config.toml
num_hidden_layers = 10
hidden_size = 256
num_attention_heads = 8
num_key_value_heads = 8
head_dim = 32
intermediate_size = 1024
vocab_size = 8192
hidden_act = "relu"
norm = "rmsnorm"
norm_place = "pre"
norm_eps = 1e-06
positions = "rope"
rope_theta = 10000.0
rope_fraction = 0.25
qk_norm = true
attn_scale = 0.269
bias = "none"
tie_word_embeddings = false
parallel_block = false
init = "normal"
init_std_qkv = 0.0193
init_std_o = 0.0
init_std_up = 0.0193
init_std_down = 0.0
optimizer = "adam_variant"
learning_rate = 0.00222
beta1 = 0.9
weight_decay = 0.078
lr_head = 0.00801
max_grad_norm = 1.0
warmup_steps = 408
schedule = "wsd"
decay_fraction = 0.572
decay_shape = "linear"
final_lr_fraction = 0.02
batch_tokens = 131072
max_seq_len = 256
doc_mask = false
train_tokens = 460200000
max_steps = 3512
dataset = "wikipedia_en"
Each number is 50 + 12 x the weight over its row's rms, rounded and kept within 0 to 99. Layers, rows and columns count from 0. The size before them is the row's rms in percent of the matrix's.

# layer 3 MLP down (transposed), 1024x256, rms 0.0558, rows 217-229, columns 0-127
099:42 41 55 28 21 59 54 35 44 44 53 42 57 32 51 46 52 52 47 36 36 69 57 71 56 44 30 55 44 51 65 48 55 44 42 41 40 56 73 44 44 63 33 51 35 38 61 43 56 64 61 62 54 47 38 62 41 58 50 55 40 58 70 27 62 53 38 81 51 22 62 60 58 52 46 57 40 64 46 51 55 59 36 22 72 49 54 36 63 33 37 62 54 34 57 64 47 45 43 53 57 49 36 51 62 65 62 42 56 44 39 40 48 33 39 70 59 59 77 44 58 40 54 34 51 48 44 66
094:33 62 52 67 39 38 31 51 60 49 40 40 66 55 41 36 30 61 35 58 73 38 54 46 47 40 38 62 36 70 30 50 55 26 58 49 68 75 68 51 48 41 33 49 53 59 60 38 26 41 70 34 49 33 50 34 56 48 52 67 68 60 41 48 34 24 50 33 46 63 32 37 65 25 54 48 59 36 52 53 47 37 47 62 58 47 50 57 56 61 32 73 33 56 43 67 32 68 47 47 51 56 69 55 58 40 40 59 52 40 69 42 59 75 51 34 59 53 63 54 58 62 71 69 47 45 62 56
100:53 66 57 30 51 59 58 57 40 53 52 54 46 55 39 33 44 52 45 38 48 62 48 44 57 47 42 56 53 74 47 46 53 34 41 53 47 42 85 32 58 41 38 67 52 58 53 31 40 54 63 56 52 21 34 57 33 58 68 63 61 68 41 35 42 28 50 53 82 37 45 71 30 44 53 41 41 79 21 52 45 54 45 66 51 67 44 48 57 40 55 72 68 40 59 51 56 48 54 21 21 46 59 31 27 43 66 36 67 54 63 31 34 25 68 56 66 53 59 42 66 64 43 59 52 57 44 57
094:59 54 68 51 47 61 66 43 33 52 43 37 34 67 37 53 55 57 41 29 48 45 58 38 46 64 79 64 44 47 52 70 54 68 47 44 53 25 40 40 43 72 26 79 76 40 52 52 46 55 49 58 38 50 69 05 45 45 54 57 35 69 63 23 52 31 52 61 71 32 51 45 54 66 48 46 46 38 63 66 70 53 56 60 38 47 38 34 34 80 46 55 37 46 70 45 43 65 56 61 53 36 51 66 58 27 52 51 41 46 69 69 37 60 66 51 44 61 64 59 46 42 45 61 40 37 50 61
095:52 37 35 53 40 33 45 33 42 72 60 74 43 54 56 53 41 34 59 52 70 61 40 44 66 44 54 53 46 58 41 49 51 36 41 41 44 72 73 65 56 49 25 40 59 53 74 53 32 61 47 58 48 41 74 35 58 51 42 42 36 65 47 59 48 41 42 72 43 39 55 59 45 68 48 41 62 44 26 54 61 75 54 50 29 59 50 67 56 52 38 62 43 66 36 55 30 62 43 42 41 71 35 56 50 49 56 47 61 49 38 43 46 35 78 76 51 49 55 80 57 36 50 43 51 70 54 53
122:58 75 63 64 58 42 72 38 56 55 42 56 33 57 51 45 36 49 37 59 58 27 59 59 63 63 51 61 46 57 61 66 53 50 46 58 50 51 37 41 47 47 59 55 48 27 66 33 61 47 60 40 35 65 43 67 42 46 24 45 63 51 59 42 54 48 24 52 55 54 47 58 44 67 46 63 56 38 71 38 55 34 40 48 65 50 49 27 57 32 37 47 56 51 44 56 47 72 43 57 49 51 48 50 48 39 52 35 47 48 72 41 70 62 44 67 66 61 45 59 58 43 36 23 46 37 54 74
072:31 32 39 56 47 34 68 58 42 69 74 40 49 30 54 59 47 30 45 55 33 59 21 56 47 51 67 52 54 26 62 56 58 59 60 36 60 38 67 59 73 36 52 65 46 41 41 61 39 74 24 55 49 59 65 46 42 52 71 50 57 49 66 61 61 66 30 39 45 47 35 54 60 59 27 60 30 52 59 62 56 37 42 52 53 34 55 78 53 54 62 57 37 73 15 72 34 49 49 56 66 54 49 30 54 58 29 51 44 45 51 48 50 49 46 46 56 46 33 52 52 56 28 48 67 50 48 68
109:28 41 39 35 52 38 63 59 56 50 33 41 42 51 22 43 52 55 49 62 45 16 61 67 45 64 58 35 44 77 55 61 76 66 50 61 55 54 32 63 55 73 64 36 58 48 30 72 46 73 51 58 59 68 54 60 44 44 48 40 60 53 45 25 52 69 45 49 55 78 48 47 65 51 41 44 66 56 60 46 71 34 63 60 46 50 51 47 52 59 40 37 28 36 67 43 60 59 46 44 42 43 36 36 48 39 41 47 58 38 39 54 41 61 51 54 43 46 56 51 48 59 45 50 41 55 36 36
098:35 42 47 57 43 22 40 48 55 34 40 59 28 45 70 73 35 64 31 58 36 57 50 66 43 44 41 58 34 53 44 55 48 63 50 61 42 54 47 53 42 81 72 55 44 64 57 71 74 52 50 45 43 45 50 38 64 46 71 65 41 67 62 74 55 35 37 20 45 29 54 68 42 57 51 51 53 41 56 51 39 50 50 78 44 59 45 57 57 55 57 62 53 62 42 59 27 41 56 49 67 53 51 44 39 51 24 48 64 50 58 21 51 61 47 77 28 64 43 49 50 42 60 36 44 65 50 61
110:38 36 35 51 51 59 55 62 50 60 42 53 55 39 43 50 43 36 43 45 54 59 47 47 25 60 54 37 30 66 27 53 54 46 72 49 59 60 13 54 50 43 60 61 61 52 69 59 55 58 66 65 45 39 56 62 47 43 60 44 60 59 44 85 65 42 59 30 37 52 22 65 58 39 46 40 42 64 14 50 66 68 77 56 51 65 26 56 33 39 48 59 45 41 62 43 49 57 40 35 24 48 77 51 39 61 55 57 64 39 48 48 26 41 55 54 68 57 59 50 30 51 37 65 61 42 42 54
100:33 44 43 61 62 53 39 34 59 35 39 62 64 62 40 43 43 38 44 50 59 54 72 41 51 70 52 50 50 34 56 44 61 45 39 58 47 46 39 40 35 07 29 52 43 62 66 43 50 42 62 46 48 60 56 47 64 57 52 66 42 42 40 43 48 52 70 44 60 56 61 52 48 64 45 48 45 45 61 56 51 53 35 39 44 93 63 52 43 61 60 58 54 36 58 67 62 48 57 55 20 41 22 76 35 26 47 64 52 57 73 40 71 63 41 43 58 57 60 57 90 33 59 58 69 42 66 37
100:45 61 45 43 55 42 71 33 41 54 38 52 59 56 58 62 68 58 61 46 53 52 67 65 72 44 53 70 60 59 63 58 62 56 77 20 49 74 31 44 55 58 61 32 53 46 42 74 39 54 45 60 42 58 39 57 56 64 40 60 64 62 16 58 50 45 71 46 64 48 46 55 52 44 42 32 55 52 24 45 67 50 60 64 41 50 47 33 42 60 74 43 45 37 42 44 55 58 51 54 52 58 57 60 71 45 55 53 46 51 54 49 59 64 35 49 47 57 50 32 57 55 64 52 62 40 46 44
083:54 59 43 40 57 42 55 60 26 45 44 39 69 60 53 61 70 40 63 58 38 47 42 42 45 28 49 63 35 49 55 59 33 49 57 58 53 53 55 66 56 61 37 55 47 55 31 47 39 50 51 39 34 34 76 00 64 47 49 64 37 44 42 31 56 45 53 48 61 17 57 43 61 53 46 49 34 53 90 49 55 80 43 51 52 56 47 44 45 42 35 58 38 37 46 41 45 42 39 55 29 39 57 41 52 38 70 54 40 66 53 53 51 48 48 68 46 62 54 61 42 59 60 43 50 58 47 33
# layer 3 MLP up, 1024x256, rms 0.0619, rows 218-230, columns 0-127
097:55 39 53 65 50 46 32 64 64 33 36 60 87 47 45 35 54 49 45 45 33 59 31 77 71 55 54 31 35 49 50 45 54 60 39 31 42 58 47 44 56 53 48 34 61 70 47 52 28 58 72 50 68 50 35 56 75 53 42 42 31 37 32 48 59 48 62 35 49 52 43 40 55 51 30 68 47 60 49 68 55 37 51 41 54 44 79 68 79 27 52 47 46 53 49 61 38 54 50 51 66 55 24 52 51 56 32 56 55 28 64 45 59 51 67 33 55 55 59 50 49 50 69 28 67 39 66 63
102:43 39 58 51 39 38 61 41 52 61 61 44 57 69 43 49 56 60 57 24 46 71 53 62 62 43 45 41 52 44 49 47 36 54 40 27 39 35 57 51 47 25 52 56 49 29 51 59 53 46 53 40 55 50 66 62 61 46 58 51 47 35 10 69 51 43 38 46 71 56 49 62 74 54 56 56 64 42 34 48 55 39 45 58 72 56 32 53 41 59 53 65 18 67 51 51 48 40 61 51 59 30 47 49 78 61 48 24 58 49 40 53 41 48 28 53 57 76 45 45 66 42 57 46 51 66 57 47
102:46 46 52 56 42 57 56 58 59 28 28 50 47 45 26 51 43 45 44 44 53 48 44 66 57 41 46 55 50 46 67 67 56 53 42 67 34 52 40 53 53 71 54 16 42 62 47 32 65 56 51 50 66 58 65 54 48 64 26 62 42 29 52 43 62 38 49 76 69 40 38 48 40 59 41 73 68 44 41 42 35 39 52 34 35 41 52 52 53 33 44 56 55 47 51 46 55 52 46 53 40 58 26 58 52 52 65 45 52 50 86 58 39 51 38 29 79 54 69 34 62 65 60 49 45 57 60 46
096:58 44 54 38 50 48 53 39 58 60 38 43 39 52 39 37 42 63 49 51 46 49 64 62 46 58 53 52 69 48 54 40 46 36 54 71 52 44 56 32 50 42 66 51 43 61 46 45 43 56 59 56 66 43 28 66 43 21 45 43 54 40 52 52 66 41 34 45 61 55 48 33 55 34 61 31 75 73 43 45 65 28 46 46 63 46 40 62 60 43 55 29 45 38 56 68 41 39 70 48 51 30 53 45 48 66 65 58 57 60 38 49 55 75 49 60 40 33 48 55 45 51 47 36 69 48 54 48
121:65 49 47 59 50 61 56 49 67 54 58 67 56 47 60 37 43 47 51 20 64 52 52 08 58 53 50 57 23 61 65 72 53 25 61 48 54 35 43 47 51 38 59 63 47 46 80 55 51 53 70 47 48 51 56 60 51 43 23 58 52 30 47 58 41 55 57 42 25 46 48 46 52 61 44 65 41 41 44 30 17 35 58 50 53 58 46 53 42 67 40 35 63 44 67 44 49 51 66 61 59 50 58 59 42 54 52 65 43 49 52 23 41 56 55 39 64 52 42 54 49 61 61 30 54 43 45 52
086:49 50 43 56 64 55 24 48 50 47 48 51 83 53 29 53 47 46 61 60 71 47 56 32 44 62 35 46 24 44 50 43 41 42 63 67 52 45 57 48 51 38 57 50 44 79 48 65 43 28 53 52 43 30 35 55 52 53 50 58 48 36 48 50 51 67 68 59 34 47 50 20 31 60 57 71 62 61 51 23 42 64 46 29 57 69 52 33 40 44 48 48 57 31 50 65 42 49 52 69 65 52 53 64 68 36 73 65 57 68 52 51 62 49 37 60 14 58 49 49 68 33 46 47 59 57 54 49
106:52 48 45 57 58 66 43 23 57 59 43 45 39 42 56 36 39 55 33 62 61 53 49 58 46 66 49 30 35 52 77 47 56 25 77 73 46 59 45 32 43 70 56 32 39 54 60 63 52 62 55 58 66 52 55 54 32 52 32 41 50 57 62 56 47 56 35 46 66 53 33 53 54 52 40 37 60 57 45 49 46 43 54 49 56 34 44 58 51 35 45 58 54 31 45 56 62 76 47 58 61 61 50 42 57 34 39 29 44 29 56 61 56 61 47 45 54 51 56 38 60 72 49 57 66 65 67 63
102:46 40 56 62 48 71 68 57 41 57 60 45 61 54 53 39 43 32 46 80 56 55 67 35 41 54 38 60 71 59 59 62 49 44 44 39 57 36 57 29 51 46 44 49 48 50 21 15 14 46 36 41 48 53 47 63 51 59 54 35 56 41 35 62 64 67 48 74 51 55 45 52 48 34 53 40 66 49 61 26 48 42 70 49 60 59 52 37 38 51 56 60 57 35 42 48 49 54 65 56 55 53 78 64 40 56 36 50 52 67 48 75 48 38 52 57 85 28 65 51 52 47 45 57 58 59 50 56
106:44 45 43 52 50 32 67 57 60 35 64 59 43 57 75 38 47 65 50 64 40 61 52 49 44 46 47 47 60 46 86 64 40 58 69 37 16 38 28 53 35 39 52 70 39 24 77 46 42 39 46 34 65 61 34 55 47 16 81 56 24 24 39 47 57 77 67 70 50 53 37 66 57 55 48 51 41 42 44 53 45 61 55 69 39 54 34 46 51 49 63 63 35 48 55 55 50 36 54 58 42 74 37 52 49 46 45 57 48 52 68 42 41 28 41 52 50 47 65 26 42 41 45 46 35 73 49 53
106:53 44 36 65 51 42 47 50 60 51 30 65 62 59 68 50 48 47 58 19 26 38 30 63 70 51 43 48 33 53 62 40 54 52 38 58 42 43 48 33 47 49 49 57 41 50 53 80 37 45 65 57 60 36 51 59 49 60 63 51 34 67 42 69 50 76 49 52 38 73 47 39 58 65 49 65 55 54 39 49 55 46 43 54 70 57 26 35 62 72 51 57 31 52 47 62 59 56 85 29 49 43 43 44 58 41 48 33 72 46 49 42 66 42 45 53 52 49 22 51 58 49 22 45 34 34 28 51
104:54 45 33 55 53 55 31 53 64 26 35 67 52 46 33 42 41 49 45 70 41 52 49 38 78 24 36 56 74 57 35 61 29 41 39 49 45 45 47 45 34 61 56 37 34 61 65 32 53 53 56 53 72 56 55 52 38 40 75 29 52 49 60 55 53 41 53 55 57 59 63 35 57 29 30 58 56 41 31 26 41 48 24 36 53 46 64 47 69 34 52 46 37 49 44 63 53 53 28 49 50 46 46 58 55 30 61 49 61 56 31 38 35 45 39 30 70 57 57 68 59 72 58 45 59 57 70 74
087:46 43 47 52 52 53 67 55 54 55 45 51 38 56 65 51 36 29 37 42 62 56 54 64 36 43 32 78 68 57 71 85 56 61 64 47 35 49 39 44 33 72 65 49 27 41 63 79 35 61 21 52 63 37 63 55 38 58 37 67 41 71 46 50 59 41 68 77 66 50 40 62 50 51 51 44 65 49 53 50 65 48 44 54 53 63 38 51 44 49 47 44 47 84 66 51 35 64 59 40 68 59 54 46 33 46 43 19 56 49 71 48 60 43 36 33 61 49 40 31 57 49 40 51 55 67 22 61
111:48 32 46 61 43 56 56 72 56 45 65 50 66 62 61 36 48 53 40 51 66 53 37 57 55 40 49 43 74 56 59 68 51 52 51 56 59 45 47 38 29 52 60 47 42 43 60 50 45 38 40 54 68 57 38 58 54 54 62 57 38 62 42 53 62 47 35 47 62 52 54 68 69 48 48 67 63 41 47 53 45 52 67 50 54 69 54 72 63 29 35 49 60 59 57 53 59 62 27 38 53 47 61 50 62 28 67 49 65 36 41 59 44 37 71 45 54 55 46 69 41 51 56 31 60 48 54 64